From a checkpoint of a small transformer trained on Wikipedia.
Architecture: rotary positions, no biases in attention or MLP, tied embeddings, normalized queries and keys, capped logits.
Training: a variant of Adam for these matrices, 13624 steps.
Each number is 128 + 24 x the weight over the matrix's rms, rounded and kept within 0 to 255. Layers, rows and columns count from 0. Numbers have three digits each.

# o: layer 6 attention output (transposed), 128x128, rms 0.136, rows 123-127, columns 0-63
# v: layer 6 attention value, 128x128, rms 0.0571, rows 124-127, columns 0-63
# gate: layer 6 MLP gate, 320x128, rms 0.095, rows 0-63, columns 0-63
# up: layer 6 MLP up, 320x128, rms 0.0954, rows 0-63, columns 0-63
# down: layer 6 MLP down (transposed), 320x128, rms 0.0942, rows 0-62, columns 0-63
o123:135126122120124118140128155117107122131142118148153123130089117143103128099121144155138142140113148133129127090142163118128164123149184123116128122138132131126128126108107131106134104100146077
v124:103142139146129133124116142113157123139108146130098119130101131108158111116148121122105127111127123120127124122145155103156121137116137115125145118131092104142084118165150126114148146135151131
o124:120108142126127085131137127143110127108138165089156128116149149175124122134121131096126141142129133131105106107126114146107114110128134177127154133141146115130123111125125146135140114124139118
v125:135129132134119127135138163110109127086147104081138129145147095113131119116127137114111117111118128156130136122144127135141114139150136131136189140150106133136115130136098123105119107146145120
o125:125130141126165133141150131160156153146116117153126142120119132130134132115117108123130154138147134139144097102137082120135146123169134096126129143135157130109129162143146128117138147114122095
v126:126126141161114125146105097108146155160109143111155159074157169164112097136142126124149131129134140113120140150114113113145093120086107129108137119111078136096118127113164124104149096120155133
o126:146132148172137102133150138105115118115101118108116146125156131143130167129136105100104142100137102098157140172115139128121104114117093101136170146107164087156101099140114122160116149120139126
v127:094108107140127136160108141119139116095130119165121127131131130129119143123158125161128118096108132158139100129103109127137133133129098122138147124147116129104093138150147141152128167128116146
o127:114126151122132127118123122131108118160162130094101113136119123143138114150136146127136104108134118089108142101157126156118138123128129136121133145105097138142115137098131103108125086141136115
gate0:147057137137105165149138143159129140118172141106118175152109134129118139093087103162151148061104100119127114084081152159114096133118113117148098123125109142127153118186120121153127096125158112
up0:086162113148148133117141095096117164141120122134116113151121099162094156120108095103142137115117109101109152127112146155090103143114157117144161102137139130115128092147113177138108177157107162
down0:159115141080127170114134150137134135120091126120141136161069114118116116177162139125102054137113192152130119153143131082136161130099143136085107118100144158104130131065137180116141130118125150
gate1:142124164113093134120115123152136122133088112126165110131150146134127118119129161108141137106177130129138155150142096122133176093114103096100120131112082109126096128127118150146116100100145180
up1:123138128119122145087117134112173143144164176111130162113130128130123114097154086124125091161096115114156132128126151153151071122138135120127115106106136173112136175121154095146175137123103104
down1:141172156153157123105133155116147143141122140106101169113123122098127138088104149134138104130112134171078117121129155122167164084138132116154161134133103161083098157136120080112159077128158138
gate2:123133115135113089141154161121132150095091166133086105109121104148130164114083145127167125138115100165133125163117154100138121091147109115147153114101117127123158101127111113077104137124120124
up2:134112104112145139184161092103115109114135144105098134135152129123164117142143156135121171170089083153138133132133128124149105097100109150134138120146127061106155149149141171110118142106121147
down2:130170122127131147148165154124129154144119137098098133161085090146129129118100124126161106107098136121120136127092166103112140126140127110090133128161090122128102150120119141101104132130121104
gate3:107124115159110113147159159128099150175142111108107132120133129136126109133164149109190122147114143143144124194153126123153097094121152116109149173134149083151103179096116145108140145088154089
up3:146136124121101116132124118149118111152150086123135194136114125102148128108177140143131109141117124093112124135119166144157131108147156114115104115174102133108086141092109117142157146168137151
down3:131065131165163089130140112145166132075164119106145133118149136150146130151116125108128112134139129089100124142103102178152117146112167107141111153099145135177125122133121142143122141112119126
gate4:162128121156152132110106116096079130090131147156145140100088092148132187082092129137117156112140119121109185124100145116084178142101125107125134112164157167165136144158163150137119117146139079
up4:124132136147089097153115099125123063151140133094159140136145167079102149096132101127158122150149134101130121152162130131162143119123149155147112148173145121101070136138168146149102135107113101
down4:126113133114155117144149132119130102127147076078119119139148095133134151142147164138091147081090119109127101129104106169169084145142143069161168123122091112148124124115112104094153126169133158
gate5:128114151126168149148067172092075150115095168145128169129155146164149113111109149149114156164121160110138102127108138118132153174107124098097160186117119136166086112109105127132141143140152085
up5:126157169106120116094115084092143159127134110121088152123127103122159115139073126093181129108157127112094172147130123106137130094135101138105139101138138155095095158098141121160104107108128122
down5:143069087076093131134121171112133146103120149147124132142115112150147152143165171133079132144110130121157116111100123107172114112130128109141145115159098134176155117132144074140151129107165143
gate6:115080108140076095143146156155109098143121097096124112105166125150125157159169149119120162123131145164071127170134104129153125079161128150089126098097117181113178133149128110102155105139152086
up6:099107110169081149101111135178157145164121115093132139118125123157115137103110122131165104113114079120099082123122155127132143146152161092123108119091128138132074112186100088114106138115164139
down6:084122116086180091129146106127126137135060160155120142111138161102114077126144167155104134148153105104088182098129105109099153116179147161166152117151132150153127158101130091146123127165135128
gate7:124137141115124148114130121130140140162139116129135125158121123111142136111129138150116119123124132162127114095113141109137152136135144144137103138149142150107147144150130119119141132132097121
up7:100138125144120106137125124123127141127129153144134123123128136129085131121123117099108134129084142140134140105160095138157117110128112125127144115143124094102116140146126156130118164136131117
down7:122124125109137180111123091116133109157136128139130119150103123106141106126153138161163126120146125150131118067129104091133143154127149115126141133150133151115130145108152113128144099143121143
gate8:159142144123120172138147142136169115179125109093136102112180108123137160139124126134163118127107138105110083150142149114154143126173122089119130101099126136119105126128117129087142115094129126
up8:115126157104145132105128175126113118136146210126131114140130145106140145119146117094111140107107126116197133063143122112125104153158128137125131147115167095139131138147123124128159119129161106
down8:120136112091116082113112129161132144116177160117145138117150151120149153096150114152138133120094141103089119137199151122155103109115134121116140125159105120143164112138147087123087142084126114
gate9:142141113144133148102152105122114107122085098127132168108137163108118172088096138147160129103195099151145145155101058099130143106139111101096150149148118131096068177118091137092081136115151104
up9:099167111122147123139163106134093122146089141139117108127135134174133170139107112170145100176134106078138123141108117092116106121175146125135155139075104133133136161107125144092134144101138180
down9:129128152127166143154119149144155116120131114113148160101131110133121080143137124157110147076156122126134138143123143100096091109141119142102126138176120160169151144089107131155147179165092133
gate10:131134138170144153130156149141142160122123099138161115142132127171094152149121141117124153125152127147149148134129135132136115064113106101126104122116079128140142130128113145144117133116139119
up10:134148115091118122130123109107124112126104097115083144098116133122140076112147160124163132126110098120129132158159154133148103113082131150126107130150172129129104160155162114090144094128073141
down10:154134110123129146128104136117143120138138155121135162077171133122137120099154156115155144139092116133108117197101072086116155146121164073155141174139131123114108117146116114150166105124096102
gate11:146130166116105118128124172135105149130146103123143164108156165122117124120113103146150146087127075113119162155124082161142141131137140143108097091146146157114128146096130094158140107115092101
up11:120096146121109137172132163134131174131135119094131136125161109123125120111146096100110130136130132077106096125103120092157077122156137155121111158136146139097125124155123066187135147103161136
down11:094174093109128103119154117170158161131113157155133125117110128097118156161112137137091134105114154143122140213113138151142168125116169133146118154104122140140147096121087115095138139097147087
gate12:130122171147177125173091176080121113163153139182111096119126139081131109110134119151148102110138173125129086162136136119098167122138111133077138134152094141119089118181095159133137084157138113
up12:113119157127156152086126163079094132151097111131169168125171183104087142168116162105099125131108108127140139152123131102140126100154116146138125109127157123124130119093149118145130108093159084
down12:142141141162128145151100155143115119115109101112157151081120099182131083169127135118116110132136102142082108111147139161157123126127104139139128111125186104136081065113137127153120166095127161
gate13:155138124127141079125099124129156124108141120130124113143149122109126108092080175132148157168098105138154126104122140103146133105108113118127192124113130119172122131121143113097143109121175110
up13:117153156097103102109099147123138127130116126128113117127126107141161161118086114156175145165075147115144125155149177155148115116107112092110129146147097121085143078150115106110167151077157135
down13:140068192135131136135119139128105144146106132207127121182102120126123157114108113134144098143101146139133137132126146143174097105119093167129182115079174107115115105115143129130159106131129138
gate14:160131121098083047106151101142125182154110099117159153128173134145116121134126102162154102135096080102134120133147141130108122121158105171121150161095077174141147140194125122126160096087123115
up14:100099139092133101126138144178087146111111147089181128104148154132152080124174119133122136098122114148149136128149176119135167087163124133124150101133151138122088110147139160149154148102135110
down14:107135118132115080128149091162137126078137121131132088197122103136163133160109126155147145156117194125136117136140105132163139183105133088160133163123169154116162091138122118132099122077157161
gate15:106138114154083187140131120127122127117134111108136132119121140116149153111152118123135142171150109134120115182170134181146107114109114101124108119102092098118132151136081126115131119119149129
up15:133126158158146124117100116103115078147131214109112111132181102101135105105122116139135189139105139127131129129154136122133132148105135152152178123156173109130117128118116118116093132110146126
down15:124120150133119137151132130154120104117105134128140119152119125157108136132135118103159129154128095145137111059085114142165135123101136141132100109145125157137067113094173165119145127140111150
gate16:113125168117127095114117174112138130105125115157148113118094105080173128153173152108108125149193157122136109146188117122104130133089136163172119143129120102157137125128094156143123098133153158
up16:133137116113111134128115111196138137150096150100129141170147139122144119121143162127118149099101130086108136119119139159156150116153145150107119089134140128116159106092157109160087118102158122
down16:136157146141171191141132143140150131116119122059144142119131123148102153119106191140129104121103127178118107101105140141174153142096125098137114100143117133157104096131169140136186096120120125
gate17:152152101120148159104118140131123128141137109129136134133116119137100138121128118139120114127114139147138145126127144132127148141154146114124120122152129160110153112099124128115136093153121114
up17:122123114118114112152109169111149113103146137113157141067118133161135116145182129111113152120093146098131134124159132150167108118114143116112133126123130125137114122111117129142167137126122155
down17:131125094127131131151126135091116118136131145136142122133137130119135139102116139159098133112120108168141136108124106081102152152162116105143132151147127130092165137120101140130137123131131133
gate18:134126100146107103151100135160131147109154075117097131104131158135122130130143151111150177092112104130124150155134144099135137097126151143142074096146102120127093101162079116142182104133126171
up18:118071156101113149102162107123158111141143139097149112108133112156136137137133126143143093157109136127094119138120119148143106125120147172136156132133135141115122125128159085131079155148132110
down18:130138118130149144118148089051078086165104121113153136137159137121107143099117115175120126129168122118135138141144107150146128134149116106091107131141094142085134117148163119109123115138116121
gate19:110138106140124108122112110106106135104114145146140158127146139150133125170148137119151120131126137133111131142108157117154139122185134121083113127085136151115114121162168138127134105090175124
up19:152132162138132129140117111109115137114126120095148167109143123144137132115136126134111111142139116113121158168091163108149160126129147114096138133117121104162097135139100111125148155104113109
down19:105126097145121117122111124143113163119092138150144141122143120116142116126141156093083108127151155138145158157133113161193096175140099127095160124109168111121114124157132101158167126136086193
gate20:094117139135155114137132164116120145133128141107148121146103133178100144156119157127099114149130144133110092145168109139142138100163107136123144101122141125150133114132145129126133122097098093
up20:138135091108128102171095129157144105148151148143097082148120142139136135107124118129155124132131098139120114099144137118090147105155143099122133131129132128124152140135119132109142139123140148
down20:132127164165110102166130134132125125110138144114138134086143115112106161126151161141172122113118109130142144085121134140070108143101104143105112123145087085113095112133160125106092150169162075
gate21:107130139176104099126111149077091140119095120118121069145132122131157118104071179150116160146169113125149162132119090107135161106155121087149174141161085115135141094103081146132112120141135138
up21:087091119143092096130104187105153133112108149111108108093105114163167160129143099150128109120130147126157095160099107125134151105119170153103121130129150106151141072109148118102165147151142129
down21:142136125136142119115107111140095127130114179117119134181147147117142092123112118117137134147130112161083129183126114142169101089134120099133134108190126091107154113134135093115151116143146146
gate22:110179143157124100160155162109103083092162136114113106164150156087112110085083168098125144092126110138083085188177089133119138141096147094120095152100116096136128150119103133148115104154157147
up22:120126157118085163087096167111107118112099129158132124125144084145147145132136169147128166162143154099165154116134098124090101134106146160126130105124154110107130082123150139109148145087116096
down22:111137154117176090160126122129110110110116141121115143151168085127105112137105154126147112188119171119099108151185144052067119114097146090146101111116130147073123132125128124148128095154093136
gate23:105130127139119140119130130156123149118105134100149108095136100118136105147155164140167146125177102113103109153137111180120120137099138164115121102091146126139107146116089112146136158159158094
up23:141070132079145133130146119113159106125134172139151116117143121157120143140143072111122089114144134127168082143124120106118110070126110125144170148119156108138099131128170142090161116124146146
down23:132106139117127180130137153119163111162138135113110105120076139119122131145120103124153142123122097119090144114112139044143106120132162118126101110146156134083149158140132088121145108087142180
gate24:139139118155081137122121167156084103130124093100146144123144147170130148138076115082100072130130086155131120118148143146137123102114162128144111121150116140185116074158107150120134132185077136
up24:135063146121153144158132147121139091128101155115113110165149157163171111131152096154126120130126140149093132116128053181109137153118102106148137141124112119122124181091121129170109142060154131
down24:179122130120133116075161136109162138138115061106171125129138154117134131110130154134148117189141108128159101092079148106140120144113104127150111116117127169134120152126127132095155140121165147
gate25:155156113103133116107161102110084084120154104127121112117123108141095144123107137141136130103092143165134069134119162177116107100157132129078129091123129167179139129126144117103128133129154153
up25:119156159141113130131127158111102156096133083129109139086119132122094157114147136096148135146110112143109112129142136148154122112111166123065116126138117165132116089141131145091128118145121139
down25:094137130134116107125120132158140118124154089104110129115140123102118079144109143138113143075106171141124095103183103147171138102178142162119150101084122171133144113156143132171145148128125104
gate26:160098100163108124154099150107145103120175124153126158090156157117093169105120109123138090105145133124173088119100107123140125146118106121151143134152150089106140161111111137130145125116142078
up26:131101148146136118118107101150111145132147129123093185145130118116130141166119104146138125145126138101117137090125110134134100147123071149156092163115177160126116142113137119144162125135121130
down26:092160149096145104113134143155090149095086099146144085151122132144129127091133133128136112126154146127134152156145147087127134104126185148148147108113125092136135123154128123108113135109109097
gate27:157143120164164165113156142076145140073102145136117146143128122113162146137122157118167126136143137116104120119117100098128167137117154093145165146145113099149104089120128128122166124122143105
up27:163110109137121132146159085138103108136124111122122150113129140069094141147087124154136112185142176109135155115148131146104110118133103095140130150133116120105151154137191144178102166151138133
down27:123172127156092123083107144142096137151111100100144141099112135143081101141104125167139132163134142142120132153140127140109095128137106169130080140133100154125082117123141143103117098121116095
gate28:120100181106127099165136150098120134093133119104103141124160089127077132144103123150158093128105106164082100142163114113117159110140199118114111130081076127149081121133105121098129091116113130
up28:140134077129087126150107081135138115136146120109146062127125138146123116075125097157105150129099162103148125104121128189125122168110078143135181145145143062093153148123131164170122168196136146
down28:109159115123074176139124136122129121075139124144112117129116134137145152119127123138138147143192142132123108104120134111127089082124124120110104126200140142126087136117139129058117152090160126
gate29:124141139128095095161119099106125106126150113099133174135139107134127087125106172092122131107088153137127120100127174142131142185113120122149179145118153093120173172108143132125093114131123100
up29:065124119129125102128119123149120131123151168136114099165135088153090133099150099121121129150130099115097124135136156120175140165158124114175125137098120129114111151121179129117126136118122132
down29:117127110106113115135118089120134159118128115134166117099124149144099109078120111125088128105140149154117160214127139169178139101111161078099178155101104078142138115162136156138098097139153132
gate30:189155105160166130146153117128165129121108134110119093113123120139113140104110094144120130119106088112126156150109163128100109108125154116094154153130140121091143119128085108141140111136142125
up30:092113158108090137142124114121129122124153157162155130132138173104140149132154139114119135141152134127106108112140095128171117118143103150160114154142127125151153140137184142166121128110110137
down30:141135144165137130114133102149132118130142128119113125155106132114129122109136099119110104150147102137109136110123145173164101142147139081179126140100128128169129127126096149150110111086142114
gate31:112139130098117174121151128136111126149123132142101126132144133107135133126120155149126090161110113153094126113115157096165125109137132113143132125145127128131120139127133113111154106109132129
up31:130143123118151081145116135095116151122104122165142143112148101108115134149115117123101140131122132119114148169127185128111125073120121146120161137106112141132105114147114129125135152121137134
down31:126087174166143180149155136122137133134158132084106133129106147128136123139125151118166100143131129106126107121127121154137117141151125105111119155114136144136118141138140122120149093087125152
gate32:146115138095121111146142114078095147109129153105107150153130133133100151125083135124129143140138129129141149141091106110148129134131126119095112161106068126130108164141128136157130105114100113
up32:125137119101114127124164137104114156101135140146148171136124100141107091110080122121113109129095152078137127146108154105151112106142134140133076169101131110117140096159163123107150107076098100
down32:069157119089162099131178076103118218134140130138149115133121140154124127116154137124114129129135160124107117107093107132205127131152126145138123106160142128164142123142105133152118115167090131
gate33:140131168141105109177155140095092094113147094068125118151119150113139108122129076135110189128137111158129105126119133080115148144116146153123158111137127117113140095128098106157120111135111126
up33:113199103122132132135109148153132167122100133111129123116164099115101123118099143119105125091078153082135126145158114179170145146144164171124158127164108114144125067135139108151135138186150119
down33:163096105158113108130132176128113144134111116120107152101155141132120136113118144106126146109121141149145117128096133101138114107145094106118136150120074138143130150141144161103138125135169107
gate34:112114084134154118127142166100139194120168110125142136143167097118120158146154115133127128144149132122083111165146134151152093134109167139126111076128109137134100106085094149151114108114071103
up34:148121128093145132145084097115123111132089149093085145091169125083125157159111116127148150108118141139109143103108116124143104165096128112109101151118146132145149130161176132112179125170130162
down34:137137123104173158117129124152100149137153076102133144137109149132097127144142104168184134104118115129094139103119180103084148140129128113115117105142128094160131080131131137129197110090100154
gate35:119103174111138143086130134148123121118138153125161121147091090125128122134124139174168132143137105128118104164131103111147123147147150104119138101110123156147117104116116116173140114090137091
up35:145162125123181134137146158080123121105101100121148164117111087144129118167154194115095182131138161119157122143123149104108123127103084165140120118138127120112144126114165068127143134137097067
down35:120134106091147152150120196109125147141146100137109114149152134167155119171094140101109136104094104116132080119099136131202132103106128099121112114079119147100147141171129114128142127128159125
gate36:133176143142105110114124120123102162160111089137124119105162088100135146118112112136146139134120120199098160124145090084124130128085113101120142137132124161094138146135146146103094118097104141
up36:106103102137141164122147103171177094147105134159115134152119134092103119099124118135124127095079146145131111141135095099092136104153119137115097108114165147136153108143129177160122107136097150
down36:155142049182158086113126148130174113117132084115104149101140121107130142120122153134135123121112150098129115135119150144154145119122118129128100153145107141123125101102083109174141119152129101
gate37:151101123117125150140117134162137126119162140102094138125127178150142159111101152125103103124128118115097092137123138152152136137118099114110132186119160147123129127108129122162132121143125079
up37:136140146137163142178133139079125092146117113135156064115106120176114144135153097119143148100152133123160119119083124106097101129131105141156147124122105153079146106117180109109135165097148156
down37:122123137159136086144109137096120128117137134115146155115141101117144137140113110091110131140109131107136160131160112134111129113133118162116095114088164139157145133126123163136118127152159130
gate38:151148120167122130108110109101092124080143135123126135128146146146088149108130128121168112135148103141121142147125110098116136138114123128119111142119173098130130162099127146117129079124141122
up38:121120129145127121126160135131108154084156132130123187132123122122123104088102133136129126141143126132121122130116142114083122146149106128080097162110199105074146103168100139145121116133091115
down38:079135151106128090114115117124150105114112164117132083122161121074129086155161186114094102132112143104115117147151091127135113111139099166176140128115152129171131117111123122133110094115125105
gate39:143105169100139082131110093101147104158134165107094164152144111139126148132157139190127149105132138104111153188112139140095127111167179115101148161071082105120125147201137084156086111170133119
up39:161194119136123125114100124124182065115128126161089131112130114116088127134095095138129125118136073073143102134147129139132143080117179154088136117129132113138097103087100137118120095126106144
down39:149095167146142185163118087094149161118110094070169151142109091195156150131114144124115142100137136139128185117140104105171148120165139161110084061091151087083106128087110127154125137152107126
gate40:132121132143115103130140151109105093137129097099112106161120118130143153098150118104099124136126115142135118127113158143179130097152097145122162123135092129154126121135094123130142097117167119
up40:120152102104120162105124100156151167157115105149113134124144137144114119110117136128155086112144149147092147104178112124102122161124153127131081124133142119121117157086122115125090159115069146
down40:137122139096157151070150133092147096138099138160155126121154108108157131121108123120108099134129108121143123098094150094094185159152139140132105135172097138135152113132098108142135107136142137
gate41:123112119097097101139149132127131118114091111108152120110166126174163132135119127164139105120114067131120113110137115136122121111149151094120124099138125150135101143117132166148165133103122095
up41:154112149112097162139132117099105123109138111131154111104162137171129157130152125173102105128112114146132122117130118119130125134158130096101131103142122161140134143140165170147181115138136148
down41:117158102133134120149127180137081126133103107131118110128133128155109127132125093146115120139154147106125162162124101115115092176160163140136167145142083154177113124129149130072143175154113090
gate42:108151110105069144145132134140131149121172135115102146139125073144146134092142135106149146162153153097075098175167101134105126078137141133100133078077128104148113148108155122121122105123104121
up42:141134103120142135123131119124144142148117120141130105098079099150136157145124130117147113143159119124107100155153127101098175108149150088105139121075107100134141150128167144130140159142165136
down42:114165086094119094115129116143079139150133095162144144100128150131172139087106121136141145141157175118147134119078176085129125126139107114159142166116067131138125142158098119152127117155111063
gate43:121106155111117119153111115137136130133177143095141121147167164146130141133134096107113148163131163163136109166151070122087121104126116162133126109106131122116127159120103142147094079117113119
up43:118141151127118133110131133122134128107128136091152093126107097134113102096148144182124088124130118068180130108151142127129156126147130090148164102119112137120112110142079127130148142192176106
down43:106097156164149139125134153161137174111116094131116129123123109119105153116109105135094158138110125149123157156127145109163159104105183176148088134120120131139136132145130100117116133120134137
gate44:132153161144116104133062119129138142091094149139110142108161155141152142158107130128135161120125152154116186155115085102095161151092118128046148146098120086130138122118153105168135098115140111
up44:160120103142084119140122148095119101139151154108117119147115128132137153109113157129091152139132125130089110121109153165162090191153158121142121100121116101103117178140102103130131158143102121
down44:120177122131162114150135106106190150074095089110092103121122117152179147140117146123137159083150122156107121157156149157158160137104121112141093070145112185125117137127115160091131118132139079
gate45:145134115150156077139142146139117083153106111105090127118137145117094088109111076116183166080135163102137125144140128118136140119149106086175154112155150142128102122156116139163122138150193129
up45:114140179119140107107177152102156083156164134114132149120111110127168077128164132162108131124126153081128137114118104118117110182152086152136077104122129100115134154163106120129122118130112113
down45:097157175130174120162124152139105101115154167109122115156118125130160160139092053115142164138136110118163116094115118156107141122104127122143126094085172177103153125121084111146166117128100112
gate46:138121156119141081160115165119105131134145086079105145141159168141123104116113189117102158146158118105125114112127106143152084138141157084105158116188096121141108133102104121138102069082114133
up46:116149151096172110133097119105067110172141117170097159116141159148120144167082144126120157148166140089094130136157119146128093077118112149120133118130102143101134105124166123162111100076133102
down46:151137128122104134108169144124162115134151120084112113115139112089151137121138122115146075150135116114117060090095185141145101128148115125114133105117089104115133108150152111131108137143136131
gate47:124171164130143146162089121138118119134105148127130171135138141139108143129081052169115129112154131101151142154119164089076172125123127120151149102121151136152165068136129083110112090100141123
up47:140129113159101112125146178141156146110190145160086155106125101147113123134113122149119147130174131083116177098136130096145071145133154162109119164110142175133141110182143111108161102085115127
down47:117042086136144153108141131121117113113142193089135139143166169098118111106123124159073135127093147138123136125117147115134078144156170141134138103116165171116110141122115100109127134080148128
gate48:095117166104129111135105143125091146141150119102119125148160136180134132140153127114114185137151134104101110191155118143108125089118126135110127088126153100142121144136125100150165127104125138
up48:105113112156129145152140141106139119090129131188128176156114119101128119162091151136121125119092101117144178128093134120119142122114146155117144125083145144113116120155159152163121113165128133
down48:128131122156118126124151124126112125124068127122141128148159125117103103177132156121113123118126116110136130138101177119154127081103189119098137150129138127145171138148122149154110136109135144
gate49:146118148121115101161133097120131141108114119131117143139081102110103194118117160138179118160135129132064137208145129121133140101159141140129100130136105147114154086147104126114128123124116148
up49:162156119153084168103154131152141159116112100149126143147119100146132162098144149110147124087117145106116146071131128131121106086184165147124112081092189087160135098168141117129117132148118117
down49:139118151142147125108155070134131188126143156150067121085112069119116110158081142098115120143106159141158153146119151111112193089109161148129115166160068105154122082159122120100126150106126115
gate50:115123169128163129109113160120160132150112095102122110161103092118118133132167133105117110128135115134093099127129102118134083118114120131142116171094150129163174144148148116107160115089147104
up50:090116143156125107126158168117105120119138137117127108122136099149129117124127110179124174142119116105080099148175082106134109151133168145148127135115116079130126082191150112148117177143122135
down50:130112142103132126117144141108144150119136139097143117126092107136172104123114111130173134113143167161117121121112131083105106151127118132136155123122105189128193146164136082133131112102152154
gate51:151083101149111123143124157127094136084104129075153100166123068131144119086109142101155157116127142123139132185167111124136177137132128142110116075085087115169145125155108135122117120172139121
up51:138115116147115086134109084140146096137097121135114179099095105141126166111129104178153083099158124115105138114121111136081138132167115147161071117148100096170102158097107126173141132140146135
down51:099198138093122168184107116118158122096152121135136139115125098156093112149120105172147156159131136111112139099135114147096111084088173134103070108117144170154150102087141178133099144096135133
gate52:161082135129126108142112112157087132091110096150116121117102092130103144103123121129153127096115112157138142147117148180115117108129119129139108087119148168144166114136129159114119116132128130
up52:163152110163168113150106160165146127139126121045116157109138131088128153189127111111120135140154128101170095121153122138127099160100145130160175124160075081087117100122122087093120156121106138
down52:146109149123171164153128120139146153138156120107121137124092111116120155149082138144121131157117158110105136126147131130152142124139192138108101113163123133148113177065123189081161128119085137
gate53:108128159124105118132115167154124096156120172147117070131133132085106130141131151117169124136087111148153105130140092159110136079163138129125148109062088155160149133107112109141132129104125147
up53:079087139111085123140084124155097134188076129129141108112096118138103117134150119153141110085131110166135080160152093140133130120101100141107134132115118177130130140152098149118100172090159115
down53:084125163172099183134095160138117103165141136112121154104111140130138078084093164077109114116137146124172127166123138164132129095145121098091129178099134145091120099144146115117117148139128134
gate54:109143179094139114097176149148070149105112088138155166114115135120118125119134160097129115134136118096111121144107131138134134135131129135113128123127164147142123112137130128092134172128107089
up54:125184170153148146102124146131142125151157118131149131158119113154109151109095129125154086149146121128122134115106139162078131138101132122169123070084127100123119144107099117129076127127073130
down54:117137139116124160098156142118111121121111135201160129118128140117121141099128161102108138127142126137140147137168126124100154120132128144141102130125161124129129141108123116139128114107119174
gate55:152110128130132118111127112132108107183112117106162128148118162139143124132125152176103103098150149119148128111134097126121146156129142094126131147103128112119118110083137173104093123154152099
up55:125160131142143126138121113127105129093145120188162164130150143117090121113148098093162131150118109102129133125121117133124141136127113126112123141106091123143141163108136104109148119129161137
down55:145124124142153141110123108124146148152121144153156138122100150130115134141132130110154105128151123169114137193135139129197109115120189175082144103112175130142125125153139125152090113125109136
gate56:112140128142115166154120146181104108172099130137127104077128132170096159094121128122116073139144107120131094164115151158120102059115166123150113149071147162140103148120143115124172106143164150
up56:111141135170141174180103107104116116157152118103125125079135098152124153069135096134144135163147103123163110154145151171110152103127148109111107115115145099141104153149100131120144085101134126
down56:096136126122108076155112094130140132158114086129151153129087178128122107145114099124116171110109091136196170148135142128112153129145128136155160109112065134141161091127130110139080163168112084
gate57:094105121142090113133133121116089144113129153129078122181090075149112192039148130169142153159099151121127169171179095132111118093120153124152153108113158181136087129112093132131145122122130106
up57:121112085067157168155112130150093116186077153126150112103113129140150108071144125169100142114116135133144115115112166157106101109123116126101181153115115154136148154130143134139137172160116112
down57:150111091099164121137152143164114134099129150143122163143129117163136146083087106158146074183145101126177155135129093134092139163109156150150155115106108118168134133146128147083187168148100120
gate58:131127109165085093121129109133102142093105112151151126078163126179131118126172130102203140121181105172121135135131120101122140132090175107142144128125137142134081139129159143108129166109127091
up58:155121115102156162103112137107150153144129148105183129103120164140137170163100142097135109097123129098122086124086143132102106102134162127171127144152156139151146137096122130158132178156089130
down58:105144137119149122117161197126107163087123095107143114135128153156158135116134134142163133146120143153139155115104134138097148152119175180121122149116147137150143048114104159124108159085116117
gate59:144101149107128115186148186153122068145162121099109135126111127124147146145150109117159180140125151170133079130172149122126099087131125133101116119156094105113142144148119167139173124139174104
up59:131107187130113101135125166128134152163126089121132133112138103113141131166129133099109102164136145139132144119109154116104182116154149174156127089149121087116100157101126095086132130117098093
down59:138095099143166131137118123157130093143142156131135138157096157119110139130152157128101113116146093155129156165132158106126111141117157104149149164126091137129092104102144111131115109118165150
gate60:113166107162133144102097101152121110156121114141104123172136112140094134114132159138167128124094101130116167128153117173159103142134197144126097097127087118132114096169102120148120111110177088
up60:135175136096130167151124132089185058125125135123145141148123165155133130128144152151123107125142105106163129151123142129105124135119116140130121081154127091113134102109154087125142114119174129
down60:152132139081107136152087139148103148130100105141161120166148114153139150102130123104131142167123143119098118149117142110113097125117145172131138147188139135147124090115128089108124149115141156
gate61:147078180147132093150137142104124142109160090152128175158128100113115176163128109113093125128176136117092114126136154130120119107148089118120121131090137182127160142137128106136161110096122098
up61:144110115172104150157148126138131064109183129158128142104127122114089143153108129177157109150152092160116148103153114138117146101141112123147164119121129135121130120135149168148098142106135118
down61:089119142124099089060111149109135173129137114158100140122130130118148145111138102116135139127136141155125161152135122128119131111180131155129109124112165140159182131098092108076137167105088088
gate62:137122100109092113142128141078117110172135117125105164137095118116154112125105121108137153148118097148155141106111134156114130139133135143167147107139120110155108123126120128133118109101077096
up62:173186113132130107126119120061147120123154097126108154122162105133129128140101122127124168125120091129080141138142133119099117089115157145133132116132132094145120133130077122121127125125113161
down62:086059142159124128105150082130153128144140129110164124086105102130138153162149079155118108134108123105132123094102109122132149118146136157124130142139137100087130130118110158150170115121140174
gate63:138102139131077079155114158178129166120118133133097135113135111128138132136193126147121073164148134147122138141140134105129096124144128129097090119101123180101122138091108135114149126101139123
up63:156121144130118125161151148138104180135177081149105160118102107118095135131150141153115068128162148111148116119137134137139137120154085111078113137119155176125140095139110150124093151162145095